Weights of a small transformer language model: learned positions.
Each number is 50 + 10 x the weight over its row's rms, rounded and kept within 0 to 99. Layers, rows and columns count from 0. The size before them is the row's rms in percent of the matrix's.

# layer 6 MLP up, 768x192, rms 0.197, rows 675-729, columns 128-191
102:40 73 47 57 48 48 71 48 59 47 41 58 42 63 52 46 50 48 51 63 49 43 60 37 47 54 55 48 52 44 38 43 58 29 46 56 54 52 45 43 59 63 61 55 28 42 45 38 60 67 34 53 63 47 58 33 66 64 55 40 44 40 45 70
093:36 51 50 38 73 52 46 47 53 58 41 33 53 49 64 62 65 40 51 57 52 59 47 37 30 62 42 69 48 44 41 39 63 40 72 50 60 60 59 49 62 46 40 43 58 64 61 46 58 60 47 59 53 40 32 32 52 43 51 56 26 48 52 44
099:47 50 57 44 26 53 61 74 46 42 65 55 51 37 53 37 45 35 55 62 36 66 53 43 37 46 61 50 52 40 46 58 53 48 55 27 58 41 69 38 56 35 35 50 57 73 51 46 64 67 43 46 61 63 42 38 44 55 56 53 52 49 59 58
103:51 50 48 52 59 62 48 54 65 33 38 55 42 36 56 35 43 33 65 48 48 56 44 59 53 46 63 39 57 52 71 58 76 45 47 48 48 51 50 43 45 56 39 46 42 35 46 54 41 76 59 59 63 61 52 55 54 45 38 67 40 60 58 45
099:55 43 68 53 44 22 46 58 52 49 45 47 50 67 54 38 62 41 76 30 37 41 49 56 31 54 54 63 40 43 52 40 36 46 36 32 43 61 55 49 63 64 55 42 81 48 57 51 54 49 36 58 66 48 66 59 52 53 53 59 46 49 52 46
105:39 43 48 50 35 30 31 39 53 44 57 53 43 45 57 76 46 46 52 70 44 45 30 54 70 49 63 67 77 51 37 68 58 50 46 51 56 51 46 55 49 32 50 35 67 37 45 42 36 56 49 48 48 58 60 62 36 51 52 56 39 36 58 50
121:45 63 42 51 57 59 35 34 40 42 38 42 55 48 50 66 42 59 60 48 52 61 66 35 49 30 34 36 62 46 62 58 42 44 29 60 37 54 54 48 38 38 31 44 38 41 68 62 47 63 46 55 44 46 43 49 51 49 42 57 57 39 47 37
100:45 56 38 49 56 43 48 55 63 34 52 33 43 64 48 55 50 52 69 59 51 57 38 57 59 61 43 53 56 52 60 52 53 50 55 65 50 45 57 41 35 37 31 48 55 35 55 48 52 51 49 42 58 53 55 62 39 36 62 59 64 37 40 48
100:43 57 52 44 49 54 49 66 51 62 58 49 55 48 54 40 51 42 47 47 61 41 43 44 32 48 44 51 25 39 31 70 51 58 56 45 52 30 61 41 62 59 51 66 50 64 75 54 47 41 45 70 45 75 39 57 53 44 35 49 37 33 42 43
100:46 60 63 42 46 34 54 46 46 51 46 47 56 45 69 43 50 45 59 41 69 48 63 46 41 38 37 48 52 60 43 57 47 39 43 47 60 61 29 52 64 62 55 52 45 60 59 57 39 56 26 53 70 52 67 41 59 43 49 49 52 45 56 55
096:40 50 40 66 31 41 48 44 47 50 48 57 41 58 52 42 62 42 67 68 42 47 56 39 25 43 55 49 18 56 56 41 58 39 58 42 72 39 39 52 54 55 31 48 52 43 42 54 50 55 48 43 37 59 49 36 33 56 62 57 66 51 45 40
104:51 67 38 59 68 45 47 62 80 44 61 55 47 48 50 57 57 55 47 36 41 34 51 56 61 27 45 46 31 65 51 58 56 42 42 54 46 54 43 45 40 50 59 46 74 57 40 36 35 36 30 58 56 50 28 40 58 50 62 46 52 52 59 47
099:44 20 27 40 39 39 37 43 32 31 71 48 50 52 47 51 48 63 63 54 51 49 53 47 60 50 47 46 42 72 62 69 65 41 57 49 48 54 58 41 30 41 32 58 44 61 50 47 50 57 58 50 48 49 40 62 56 47 57 42 25 58 54 43
101:49 52 76 37 63 58 72 52 62 52 47 72 51 29 38 45 61 35 63 30 54 43 53 54 46 37 54 30 46 69 52 52 63 51 59 64 53 55 48 48 34 67 48 50 37 45 59 53 54 47 37 37 45 41 44 46 71 39 67 63 42 42 37 56
101:56 52 52 36 53 44 53 52 43 63 50 60 43 55 56 51 70 68 47 47 53 49 58 46 46 71 43 41 44 42 63 54 34 55 50 59 52 39 50 68 36 52 55 55 48 39 59 59 57 51 46 47 53 45 61 53 62 47 42 60 53 52 49 63
094:44 42 56 54 45 62 53 33 44 41 60 40 62 66 53 59 79 34 65 57 57 50 39 44 45 61 30 47 63 49 53 52 54 46 39 61 52 51 51 59 33 47 46 45 48 68 60 47 64 62 49 42 50 60 67 55 56 58 60 44 52 50 48 57
096:56 54 45 31 48 49 53 59 40 59 55 36 38 64 55 49 61 33 71 42 54 46 56 38 39 41 49 42 62 51 47 59 57 51 49 54 40 59 38 42 60 60 48 50 45 74 50 31 40 42 48 54 68 31 38 49 64 61 38 39 51 63 51 40
113:51 43 52 59 40 50 41 54 31 34 41 42 42 51 60 54 57 45 55 46 45 46 46 47 55 46 60 61 44 55 59 69 44 40 32 57 64 42 35 61 35 58 41 34 55 55 57 48 39 29 38 51 48 53 57 44 35 61 60 56 46 48 65 41
102:55 68 48 50 48 55 40 44 63 61 28 51 50 63 67 50 49 55 45 54 41 51 63 47 43 59 43 59 40 32 58 47 49 70 55 39 63 59 51 51 44 51 44 56 59 49 48 61 43 51 53 35 52 69 64 33 64 49 60 48 38 38 65 60
081:41 60 51 39 45 48 48 58 54 24 64 56 49 52 50 48 53 16 63 55 42 42 57 49 50 56 62 45 58 45 68 58 39 55 66 51 68 43 59 54 44 48 50 38 31 55 43 52 59 57 58 64 45 64 63 51 35 56 38 62 41 45 52 73
104:45 37 55 57 63 47 66 75 43 63 47 58 55 52 50 35 44 61 72 51 50 43 28 70 53 57 54 28 37 49 47 53 54 54 33 32 57 48 68 51 65 42 53 44 45 44 42 58 45 37 58 52 55 59 47 62 74 49 60 59 44 45 51 46
092:52 69 64 33 51 51 53 82 46 48 43 33 50 47 47 21 38 50 49 40 67 34 61 67 45 60 47 42 49 48 62 77 50 45 46 60 64 52 51 59 64 39 46 54 67 55 32 56 50 55 39 51 58 54 62 55 58 64 61 53 56 48 78 44
092:36 51 67 40 52 39 56 48 45 57 66 45 58 63 51 51 42 24 56 57 60 55 33 67 41 51 35 54 50 42 64 55 55 45 63 68 33 43 40 52 35 37 39 48 48 30 56 47 45 35 48 52 45 47 51 59 52 51 51 45 47 49 60 48
099:61 54 49 57 46 65 62 56 43 53 50 46 66 51 51 55 45 41 52 34 59 60 30 51 56 80 56 53 33 61 37 29 56 49 53 45 55 46 73 64 47 47 50 39 55 34 61 44 61 39 42 43 41 48 61 35 58 42 62 53 52 47 55 51
101:39 48 61 45 51 43 48 43 66 51 53 44 59 42 74 40 64 40 63 52 43 63 39 44 73 35 42 47 46 40 50 62 48 42 53 61 50 45 50 56 39 64 61 65 38 42 58 42 53 38 57 34 46 46 63 53 68 52 53 44 35 39 68 64
091:58 43 44 41 38 41 40 55 49 51 43 45 65 18 47 39 65 40 62 53 56 43 53 43 39 56 43 59 57 44 67 54 51 31 52 46 46 38 44 53 50 50 50 64 54 54 35 78 60 56 58 54 59 53 48 62 61 54 42 50 42 48 59 37
095:46 65 66 54 28 56 51 49 63 67 50 31 39 52 58 41 73 48 34 57 42 56 45 73 35 68 39 51 45 45 50 40 47 38 46 46 53 49 47 56 45 51 50 59 56 42 45 58 46 59 42 29 67 40 69 44 33 53 54 60 62 40 51 61
104:33 50 40 48 57 57 45 60 42 69 41 60 47 47 36 55 52 63 69 50 51 43 23 56 43 34 54 57 67 59 68 40 41 58 43 45 52 55 66 63 46 60 44 52 56 49 43 33 60 52 54 47 57 43 49 61 54 70 39 44 59 52 53 53
099:46 32 56 60 48 33 56 47 43 42 35 41 63 42 65 51 50 42 63 63 60 56 62 49 62 29 34 60 59 47 47 54 41 64 61 53 54 54 42 50 56 44 41 38 52 37 51 47 63 51 59 60 65 39 53 56 42 59 47 60 39 69 60 45
088:38 57 57 59 55 35 57 60 57 52 51 41 40 52 48 51 49 41 46 52 39 45 67 33 31 56 65 46 46 43 57 71 61 47 37 72 46 47 46 45 54 61 33 54 54 57 43 47 49 66 36 50 52 60 35 47 49 51 49 57 54 55 45 45
099:41 52 68 51 50 69 47 55 37 49 44 38 30 54 37 44 45 35 50 41 50 50 63 43 54 44 58 49 30 40 70 64 29 44 49 46 35 48 43 51 36 63 46 54 41 64 45 21 65 60 63 52 57 55 51 72 55 55 63 64 63 60 42 51
104:49 58 64 46 56 60 53 36 48 63 64 56 62 36 59 47 53 52 45 43 41 41 73 41 50 51 63 66 39 69 51 27 44 47 50 54 46 47 45 58 50 59 58 72 60 37 45 77 53 63 42 34 46 37 33 61 42 42 51 46 59 41 53 44
092:40 47 47 42 56 73 56 52 45 49 39 47 63 39 50 57 58 54 50 70 50 53 50 57 40 27 47 49 53 43 40 63 46 56 60 47 43 42 38 58 64 35 35 69 78 49 51 49 45 48 46 65 40 63 48 49 59 63 32 39 59 56 59 62
089:57 53 48 63 53 43 39 68 45 66 56 54 72 29 43 44 62 49 50 42 52 52 52 60 31 49 47 45 31 78 57 58 50 38 54 42 40 45 48 47 49 59 38 40 49 66 60 46 62 49 64 51 47 43 51 64 37 44 52 41 38 46 65 47
098:34 52 51 56 54 37 60 59 52 56 64 51 50 50 52 45 51 52 55 49 53 40 57 44 60 64 45 55 56 57 59 36 41 56 54 52 23 47 34 46 43 49 54 52 45 66 40 47 57 28 35 57 46 35 51 63 53 43 49 38 65 37 44 44
088:45 48 65 44 54 46 56 54 46 47 53 56 62 54 49 42 59 52 72 61 42 58 44 53 23 31 43 61 42 35 53 58 56 56 67 48 56 37 72 52 50 43 59 49 39 47 56 55 57 53 63 56 30 22 46 47 58 38 42 53 63 32 52 60
090:52 53 70 48 41 42 48 51 47 48 61 39 69 49 23 36 43 60 60 38 48 40 26 59 53 54 48 57 48 39 57 53 49 61 63 36 53 61 52 60 42 56 49 48 45 40 54 64 49 57 41 71 45 46 61 46 52 33 41 43 52 53 51 45
081:62 55 41 36 75 54 59 67 27 37 54 32 56 50 35 48 51 47 49 57 62 49 44 49 41 41 43 59 40 64 47 40 40 50 48 51 44 50 52 61 62 37 53 42 64 67 62 52 54 60 47 49 67 51 33 44 54 62 54 54 49 43 27 39
084:58 52 58 52 56 46 55 47 55 40 63 56 37 65 43 35 62 55 41 59 59 42 40 68 55 66 52 42 35 51 48 35 53 57 45 28 53 45 38 51 22 42 48 42 42 50 56 70 51 63 48 56 62 54 59 39 48 50 53 52 64 61 54 56
098:42 51 35 36 37 65 39 51 71 53 62 57 48 56 57 40 48 60 43 71 35 49 36 37 36 56 45 57 36 54 64 57 70 39 44 66 39 46 62 47 50 35 41 45 46 53 34 47 32 63 66 45 37 43 52 55 62 41 58 47 48 55 61 52
101:45 52 49 51 42 37 57 50 51 47 27 61 55 56 75 24 46 51 57 32 43 53 52 34 65 40 42 33 42 51 54 49 57 51 51 62 38 55 36 48 45 46 62 62 49 58 55 43 64 41 42 42 60 60 43 36 52 47 60 66 35 50 49 34
095:43 53 53 47 41 45 56 32 57 71 53 43 47 65 54 60 39 42 27 47 66 62 44 42 57 56 49 52 67 75 39 70 44 43 53 52 51 50 56 62 64 43 62 57 43 48 56 47 42 40 75 40 51 34 47 60 57 59 28 54 60 59 57 18
103:52 46 48 49 58 73 41 34 58 62 58 37 65 60 61 52 56 53 56 54 41 62 56 46 43 57 34 69 45 49 49 31 61 54 44 54 49 30 67 50 41 64 50 35 36 34 60 48 48 45 57 44 43 41 35 51 43 54 39 44 54 55 43 46
108:50 55 39 47 41 62 52 40 37 49 54 49 56 49 47 34 40 53 76 53 71 38 60 53 48 46 38 31 52 54 56 41 54 44 48 29 50 46 72 42 47 44 53 42 45 39 77 61 52 59 44 59 57 44 48 45 63 56 60 57 45 40 49 47
101:40 37 57 64 54 69 47 45 41 32 48 49 58 27 46 49 51 44 61 59 40 65 55 59 51 48 42 51 52 63 39 60 50 55 47 42 40 42 54 48 34 50 36 37 48 52 32 52 48 58 43 25 56 70 51 49 61 62 53 61 53 36 67 42
090:45 62 58 54 56 53 42 43 37 57 55 51 62 51 43 65 45 31 66 54 54 46 45 43 52 66 61 55 59 58 47 37 43 40 36 22 33 41 46 55 78 59 44 48 62 58 47 46 57 69 68 47 63 57 32 48 47 55 27 50 48 44 64 39
098:44 57 56 49 64 54 32 45 68 46 46 40 49 37 43 46 61 36 43 66 50 34 43 72 58 54 43 40 50 51 54 46 55 62 45 52 45 32 51 53 63 53 38 64 47 60 44 43 45 47 56 40 57 60 43 47 59 34 62 62 54 52 70 68
093:58 62 65 40 47 47 50 52 47 76 60 36 48 50 50 45 51 43 54 41 60 41 43 37 61 41 51 43 43 48 57 47 52 41 46 65 38 50 52 39 40 36 38 47 59 64 32 44 38 48 43 51 50 65 53 59 42 41 47 61 42 59 50 50
097:44 56 44 57 53 46 51 41 31 64 35 25 42 47 47 40 61 45 38 65 52 64 52 38 57 47 64 52 58 63 53 64 45 58 57 61 57 53 66 57 43 65 40 55 63 58 42 71 57 37 36 36 43 50 51 48 64 53 46 54 64 62 51 58
098:54 49 39 55 39 36 47 49 39 55 25 40 58 53 29 52 23 51 55 58 78 54 43 50 55 46 58 59 49 43 40 66 50 50 54 55 55 44 33 46 49 53 50 61 47 48 50 57 68 39 44 61 53 60 51 50 30 56 52 49 56 47 41 47
105:42 55 65 51 50 47 53 37 52 54 58 36 50 58 53 29 35 49 52 55 57 56 60 44 54 61 29 60 38 42 51 49 45 50 65 62 35 48 47 71 47 49 38 48 43 43 50 57 42 39 66 44 42 40 33 41 28 45 54 49 75 64 58 43
097:55 48 43 41 60 46 79 42 61 57 40 43 71 50 47 37 51 44 57 50 58 43 43 63 29 55 51 62 38 48 61 50 64 66 48 60 44 48 53 51 39 44 57 64 51 59 46 50 49 36 57 44 48 28 58 59 38 28 43 60 62 43 46 53
108:29 39 59 53 45 39 58 53 60 56 47 55 46 52 60 55 66 45 43 62 41 51 40 29 43 50 39 54 55 45 39 34 70 54 56 58 47 72 59 57 45 49 51 34 60 62 58 44 49 50 53 56 25 41 45 72 41 40 60 54 52 68 67 57
112:51 50 58 59 41 52 50 55 37 38 64 33 60 59 29 40 38 63 43 45 40 49 52 47 33 64 64 56 46 47 60 44 40 39 47 37 57 56 55 63 50 51 36 56 50 50 40 47 30 39 57 57 47 51 67 54 49 67 40 36 44 57 55 46
102:45 53 23 51 40 48 46 44 60 50 51 59 38 47 48 55 52 61 25 61 39 44 51 48 40 33 36 41 63 35 54 38 40 51 43 60 51 59 46 75 49 50 32 49 46 59 35 58 52 61 51 74 58 60 51 60 46 43 54 43 44 39 49 45
# layer 6 MLP down (transposed), 768x192, rms 0.264, rows 675-728, columns 128-191
101:43 57 47 37 45 58 35 67 48 56 68 68 41 51 64 47 49 48 34 46 63 56 53 56 29 49 47 45 62 43 59 67 58 50 30 53 57 54 56 62 52 45 61 66 42 57 53 36 51 51 58 53 57 53 56 47 53 42 53 51 55 42 47 65
101:54 50 66 40 62 53 43 42 47 53 56 61 45 34 61 49 36 50 53 50 51 35 53 48 35 56 47 62 51 35 64 45 59 40 47 46 55 54 57 58 61 47 53 64 76 68 23 43 55 51 41 82 64 58 53 43 45 51 64 57 42 47 47 36
108:41 62 49 72 51 29 54 50 60 64 44 50 47 47 54 36 31 52 54 41 40 58 42 37 44 49 50 54 38 63 58 60 38 37 60 31 54 47 36 43 33 50 38 46 52 57 39 51 50 43 46 56 51 54 39 59 54 63 41 70 40 51 41 52
106:53 57 48 27 47 53 65 69 50 59 58 45 39 51 27 41 62 67 52 47 37 42 50 64 59 40 55 61 34 25 57 54 66 67 49 52 51 40 52 49 72 64 50 48 64 50 55 54 56 46 58 40 56 60 30 51 47 46 54 43 44 34 40 63
094:47 40 57 42 47 57 72 62 47 47 61 58 31 38 39 55 69 47 38 46 21 54 54 52 48 55 58 34 62 39 45 61 53 35 32 63 48 39 43 32 47 61 59 49 45 40 43 37 56 57 72 30 30 63 56 59 55 41 49 50 43 30 57 38
095:69 26 69 60 49 59 74 41 61 48 41 59 46 39 71 54 54 56 64 46 47 54 57 43 34 62 70 36 59 33 51 52 46 58 53 46 55 54 51 55 43 60 37 48 55 59 55 42 59 44 54 35 50 31 40 61 48 56 49 48 52 50 39 32
103:47 46 39 34 46 43 53 64 33 64 42 50 41 58 59 64 57 52 40 58 28 43 56 54 60 52 57 52 48 53 64 44 44 42 56 57 37 44 44 44 44 39 55 38 54 56 47 38 48 60 55 36 49 62 64 40 49 51 51 37 48 46 50 54
104:44 53 48 41 60 46 65 48 47 46 65 42 47 53 33 51 63 47 53 33 47 37 56 53 60 38 49 48 50 67 37 56 65 44 67 47 69 43 46 51 63 44 67 40 62 37 54 54 49 56 46 66 41 69 40 58 47 51 29 49 37 48 42 54
104:61 42 71 53 64 47 47 34 50 48 48 45 52 59 52 59 54 57 52 77 39 49 53 42 53 55 51 65 35 61 63 50 41 24 57 56 43 17 49 42 36 62 46 70 30 52 52 27 54 55 35 45 53 59 37 43 57 50 63 56 65 57 57 59
104:33 58 72 39 44 42 62 46 47 43 51 49 42 44 45 56 40 45 54 46 56 44 43 64 36 32 59 40 47 53 49 62 61 49 42 57 40 53 37 57 45 55 59 49 53 47 49 46 54 49 40 43 61 52 51 49 56 54 45 54 32 36 45 47
101:52 62 51 60 49 55 43 71 63 45 57 48 44 37 48 34 47 56 25 31 56 52 46 46 61 45 51 65 71 50 62 59 51 54 52 64 33 50 52 36 55 56 60 53 58 44 60 63 43 34 56 53 53 57 44 54 51 42 58 49 55 55 52 57
114:48 39 60 27 33 60 48 39 36 55 47 28 38 56 51 46 38 39 52 52 75 36 43 33 32 46 61 46 54 46 44 41 49 53 53 55 63 51 49 58 64 42 47 61 30 31 67 44 54 62 69 33 52 56 55 65 40 35 47 57 48 55 41 53
106:54 45 58 37 68 40 69 53 33 50 44 41 38 54 64 23 65 41 45 58 63 51 61 51 45 54 60 59 53 44 52 44 59 52 45 62 53 61 42 47 55 46 64 24 37 50 40 50 55 47 69 52 50 38 43 46 59 53 33 44 61 35 55 44
095:31 39 45 52 42 73 50 54 30 46 44 57 48 44 48 45 41 35 36 50 51 62 69 49 45 50 45 60 53 57 29 41 43 47 60 53 50 35 41 56 51 44 45 62 44 51 55 76 51 49 43 37 58 42 69 64 30 26 63 50 65 50 58 54
100:38 50 49 65 56 34 36 61 45 42 43 52 47 35 54 70 65 63 40 62 41 51 52 63 32 70 50 47 50 67 53 37 41 46 55 51 48 38 38 40 45 57 32 58 35 42 50 66 49 43 38 33 50 44 34 45 50 43 43 60 49 42 55 41
105:33 56 55 42 71 41 39 50 52 62 43 58 51 43 59 45 39 33 59 45 61 49 50 42 63 62 18 47 51 60 49 50 46 51 58 56 49 28 64 51 53 37 60 72 48 59 63 39 56 46 39 64 47 63 62 37 56 53 56 37 47 56 71 44
093:47 42 59 37 37 49 40 40 41 33 51 61 44 68 52 51 40 43 37 54 46 43 48 56 36 37 62 40 46 59 41 63 45 30 61 48 62 40 43 49 49 29 40 58 27 42 55 39 43 42 55 46 62 54 41 67 54 56 54 69 62 49 57 44
112:57 34 62 47 37 47 59 59 47 29 63 55 54 42 59 61 47 47 57 57 56 60 58 34 32 47 29 53 48 57 56 51 61 29 47 50 40 45 55 49 41 27 41 60 39 46 44 37 53 43 40 47 55 46 38 39 59 28 48 62 72 38 57 31
104:52 50 49 45 46 33 23 47 43 52 38 43 46 56 49 57 55 37 49 38 59 52 43 58 46 40 50 58 43 43 47 60 47 24 58 52 47 51 47 71 35 45 46 47 24 50 70 49 57 48 45 52 55 31 62 74 55 46 61 59 58 49 50 35
095:49 57 43 55 65 56 61 36 54 43 55 40 61 21 55 38 69 43 52 31 46 77 42 52 41 51 67 65 52 52 43 50 53 48 55 56 46 41 54 54 43 55 50 53 47 67 58 45 51 50 42 57 50 55 33 56 62 57 62 59 61 42 56 46
100:52 61 45 49 50 42 57 58 49 49 46 57 46 40 55 47 43 57 48 49 53 50 47 43 64 51 49 79 55 38 55 41 60 48 52 61 44 49 44 45 66 42 29 56 58 59 43 42 42 64 49 48 48 55 42 45 42 43 66 39 64 35 45 55
099:49 47 41 51 48 46 58 61 56 57 35 64 42 46 68 54 47 44 63 68 44 47 58 71 48 45 56 59 39 58 55 51 52 44 57 55 57 44 70 42 56 48 38 64 65 49 60 70 46 27 52 48 40 42 47 52 50 43 37 52 48 66 52 33
089:67 60 48 32 50 38 40 46 65 50 43 44 48 63 54 48 51 55 52 32 59 45 58 47 69 44 68 30 33 43 47 38 58 50 50 54 44 47 34 43 57 44 45 39 47 65 55 52 39 45 59 39 61 54 51 39 43 50 54 51 52 42 60 43
091:53 67 55 58 66 59 57 58 55 39 42 46 45 51 43 49 52 64 39 67 33 60 60 42 57 38 70 12 48 43 37 43 45 56 55 52 60 46 40 48 49 55 58 47 39 54 43 64 53 42 64 47 43 62 47 56 46 61 40 34 71 41 56 56
096:58 42 45 52 47 60 43 57 41 39 61 49 69 50 32 48 48 48 50 56 31 60 40 31 38 52 44 48 52 57 41 69 47 38 40 33 47 58 57 47 44 31 54 60 55 44 46 44 50 50 37 48 62 56 58 26 52 57 57 31 42 46 60 43
091:59 40 47 41 45 46 39 60 59 53 67 47 55 51 23 49 41 61 56 57 36 63 60 50 62 39 50 31 55 33 30 60 46 34 51 44 60 57 40 59 57 55 48 63 64 44 44 47 48 52 42 29 51 48 53 40 48 39 64 55 53 53 62 50
103:67 51 56 46 57 51 71 48 50 36 56 53 46 43 47 54 42 59 54 33 49 42 52 59 70 28 57 48 55 54 49 43 55 51 65 58 45 60 65 32 49 62 43 45 40 56 37 65 43 48 57 62 62 37 29 45 48 45 48 43 55 61 65 51
102:58 45 22 47 63 42 51 49 60 51 69 51 33 31 52 58 31 46 47 66 45 54 32 53 51 48 66 43 41 35 61 48 54 42 42 50 50 52 35 65 58 48 67 60 69 57 68 48 47 51 63 49 58 59 52 71 59 73 52 42 43 50 38 31
101:46 49 47 57 49 76 57 59 40 70 56 47 53 38 43 53 60 53 52 49 47 58 52 33 49 52 61 60 52 50 56 62 49 46 69 46 61 42 44 29 33 54 34 63 38 57 42 55 60 41 39 53 53 52 60 39 75 47 49 36 56 74 58 50
097:46 38 37 65 54 49 36 44 68 58 38 47 48 52 66 39 48 46 59 49 52 50 40 64 59 65 41 71 63 55 52 54 52 56 68 36 56 61 41 47 29 60 50 43 52 54 61 47 40 46 61 48 61 47 57 50 59 55 48 53 62 63 47 46
107:28 56 61 61 33 38 44 64 43 27 44 35 34 55 48 48 40 55 47 55 58 45 43 65 36 39 28 45 47 48 46 53 49 59 48 65 39 42 38 52 41 43 59 69 36 65 47 50 47 39 70 49 62 44 33 48 46 47 44 52 46 45 65 53
097:41 52 36 45 40 35 52 55 57 45 48 51 39 48 50 64 51 67 42 22 46 50 51 48 41 63 59 53 50 63 50 49 56 47 46 57 55 49 48 38 53 61 46 24 63 64 45 46 50 69 65 50 47 46 42 65 48 63 55 42 46 54 38 37
099:46 37 42 53 63 38 40 46 56 60 47 61 46 62 58 37 58 51 54 41 47 56 47 58 32 48 50 63 51 50 36 63 61 49 57 70 35 45 46 44 41 44 62 42 44 79 52 36 47 47 54 55 55 54 39 39 61 51 48 44 41 51 42 59
094:28 31 45 45 49 43 56 55 52 40 54 43 61 55 56 51 43 46 56 42 45 59 45 42 49 62 43 32 52 39 59 40 43 32 36 55 51 41 47 50 43 58 54 41 27 36 61 43 42 51 51 41 56 53 40 53 49 65 45 70 51 56 50 50
086:53 36 22 70 56 63 49 37 42 50 58 60 52 45 59 54 50 40 30 57 37 72 57 35 46 46 48 53 50 66 51 68 32 49 64 54 66 48 40 44 42 42 37 50 56 73 59 50 61 55 66 48 58 50 43 53 40 38 44 51 43 66 56 51
092:63 45 71 45 48 48 40 60 73 58 62 62 53 51 36 52 36 56 41 52 50 56 50 46 54 44 59 58 66 62 60 64 56 32 47 48 41 37 59 48 41 48 42 70 62 46 35 59 42 66 44 32 52 52 50 56 61 39 38 40 37 72 60 68
098:63 51 40 52 59 45 54 66 47 67 65 54 46 58 55 65 60 49 60 53 58 45 46 58 56 42 55 32 51 45 58 39 37 56 34 34 54 72 63 60 56 63 52 31 57 48 59 37 36 46 51 59 34 63 46 58 72 48 45 56 43 63 51 57
085:45 27 45 65 59 66 54 73 58 51 52 33 46 52 35 63 58 61 29 37 63 55 31 39 44 41 48 50 48 57 44 57 61 69 66 37 50 51 35 36 48 37 45 57 38 56 51 76 48 50 65 55 41 49 68 51 52 46 59 58 47 49 36 22
090:43 59 53 34 62 54 54 43 58 59 40 37 55 52 46 41 55 37 32 41 39 63 34 61 63 38 63 61 46 40 61 52 56 52 43 62 58 62 34 43 63 55 38 66 30 43 42 47 47 54 46 31 53 67 47 32 32 44 39 37 57 51 47 60
102:58 55 67 46 61 54 34 53 47 34 22 47 52 48 54 43 47 57 55 84 43 42 64 43 43 48 33 44 40 40 47 53 53 66 58 46 46 63 48 62 52 57 56 63 51 54 40 53 48 47 37 49 40 67 44 54 54 62 37 62 74 39 62 63
110:47 50 60 50 39 35 53 50 57 18 45 52 44 58 49 63 51 41 54 31 37 55 54 41 84 52 47 30 63 54 37 64 40 66 41 33 50 43 56 35 47 44 45 44 45 34 46 51 45 48 51 50 49 39 53 47 55 42 40 45 40 57 57 53
090:51 54 55 50 50 55 59 36 37 48 57 46 41 53 43 33 55 46 50 51 43 50 59 41 45 68 69 30 50 52 45 48 50 37 39 48 55 52 57 43 72 63 26 56 47 62 53 38 48 69 39 33 52 67 55 44 47 50 63 58 54 51 58 51
096:51 57 63 37 47 45 51 49 54 50 49 58 58 63 35 53 50 62 51 53 57 41 50 69 60 61 59 35 72 48 35 65 51 38 42 51 43 50 56 49 56 53 59 47 59 45 49 52 51 55 36 57 51 35 64 56 47 82 55 58 55 62 68 46
100:68 59 46 55 46 58 51 60 47 41 55 44 43 51 40 29 49 50 62 39 51 54 45 43 64 48 50 40 51 40 42 40 40 39 63 31 51 44 56 38 53 56 47 30 55 52 38 55 46 68 57 44 38 53 45 60 54 77 20 47 44 55 39 52
101:38 58 42 53 51 45 55 44 47 44 68 71 45 41 65 43 47 70 31 42 45 52 54 55 56 62 54 50 58 50 46 55 49 49 67 37 58 58 53 42 54 59 30 51 51 56 62 57 51 41 38 52 51 46 47 49 72 60 51 35 57 56 37 60
087:52 55 61 51 43 48 45 59 36 35 51 48 45 50 53 59 69 51 46 39 58 44 68 66 56 59 45 40 39 72 44 35 47 34 41 44 49 32 54 29 51 48 51 60 43 41 51 54 47 38 54 49 39 71 52 71 51 37 44 32 59 59 53 39
097:63 57 51 54 50 33 52 34 61 45 54 45 38 72 58 51 70 58 56 58 49 52 68 59 73 71 52 68 44 60 58 52 56 72 56 59 51 54 36 50 34 65 42 47 41 74 32 68 53 59 62 46 32 54 53 55 46 65 66 61 52 34 49 53
102:40 57 46 55 45 66 44 51 44 47 62 61 34 56 63 46 27 50 49 50 60 44 50 62 52 63 59 59 47 63 41 36 56 32 62 35 68 51 48 71 48 59 37 54 52 34 47 48 41 47 42 60 51 36 55 38 56 49 58 49 59 35 35 54
100:36 63 66 52 49 57 45 63 49 57 60 60 51 49 44 53 37 46 52 41 56 55 43 61 48 34 26 47 48 41 62 49 49 67 38 55 32 38 44 44 54 45 47 57 21 54 54 44 42 55 54 42 58 39 38 35 43 57 52 64 75 59 59 56
104:54 45 42 46 61 52 40 63 70 53 56 53 67 55 32 51 64 59 31 64 48 54 71 60 49 45 50 44 49 62 44 43 65 63 42 51 51 39 45 61 52 55 57 48 41 60 61 55 49 38 43 51 52 59 26 54 62 45 50 40 35 43 48 49
097:41 49 59 57 59 55 70 46 47 46 38 46 48 51 51 51 40 50 36 51 45 49 46 64 63 53 66 34 53 58 46 55 40 52 61 54 56 55 43 60 53 50 39 36 46 46 53 45 44 64 53 61 45 67 43 49 32 52 35 55 63 38 29 42
097:53 42 45 62 49 47 66 43 61 61 64 53 51 52 55 58 46 37 61 39 45 52 50 44 57 61 34 53 53 46 47 75 44 60 56 49 40 54 49 58 45 36 43 52 59 38 57 57 65 40 31 28 47 42 70 53 51 46 39 66 41 53 46 31
114:54 52 48 35 57 43 47 37 45 52 48 59 51 44 45 44 50 43 54 49 55 29 60 38 42 55 55 47 40 61 53 41 57 32 61 77 39 32 64 41 53 60 50 41 65 69 50 63 62 47 57 48 59 55 39 48 52 40 55 55 56 43 55 60
093:53 53 44 49 68 41 49 49 40 43 42 45 53 52 44 50 58 75 36 44 41 41 56 36 74 59 38 51 61 54 62 47 40 54 47 46 47 32 53 49 49 54 46 44 59 76 61 65 54 37 51 63 51 52 60 53 50 60 51 44 59 28 42 41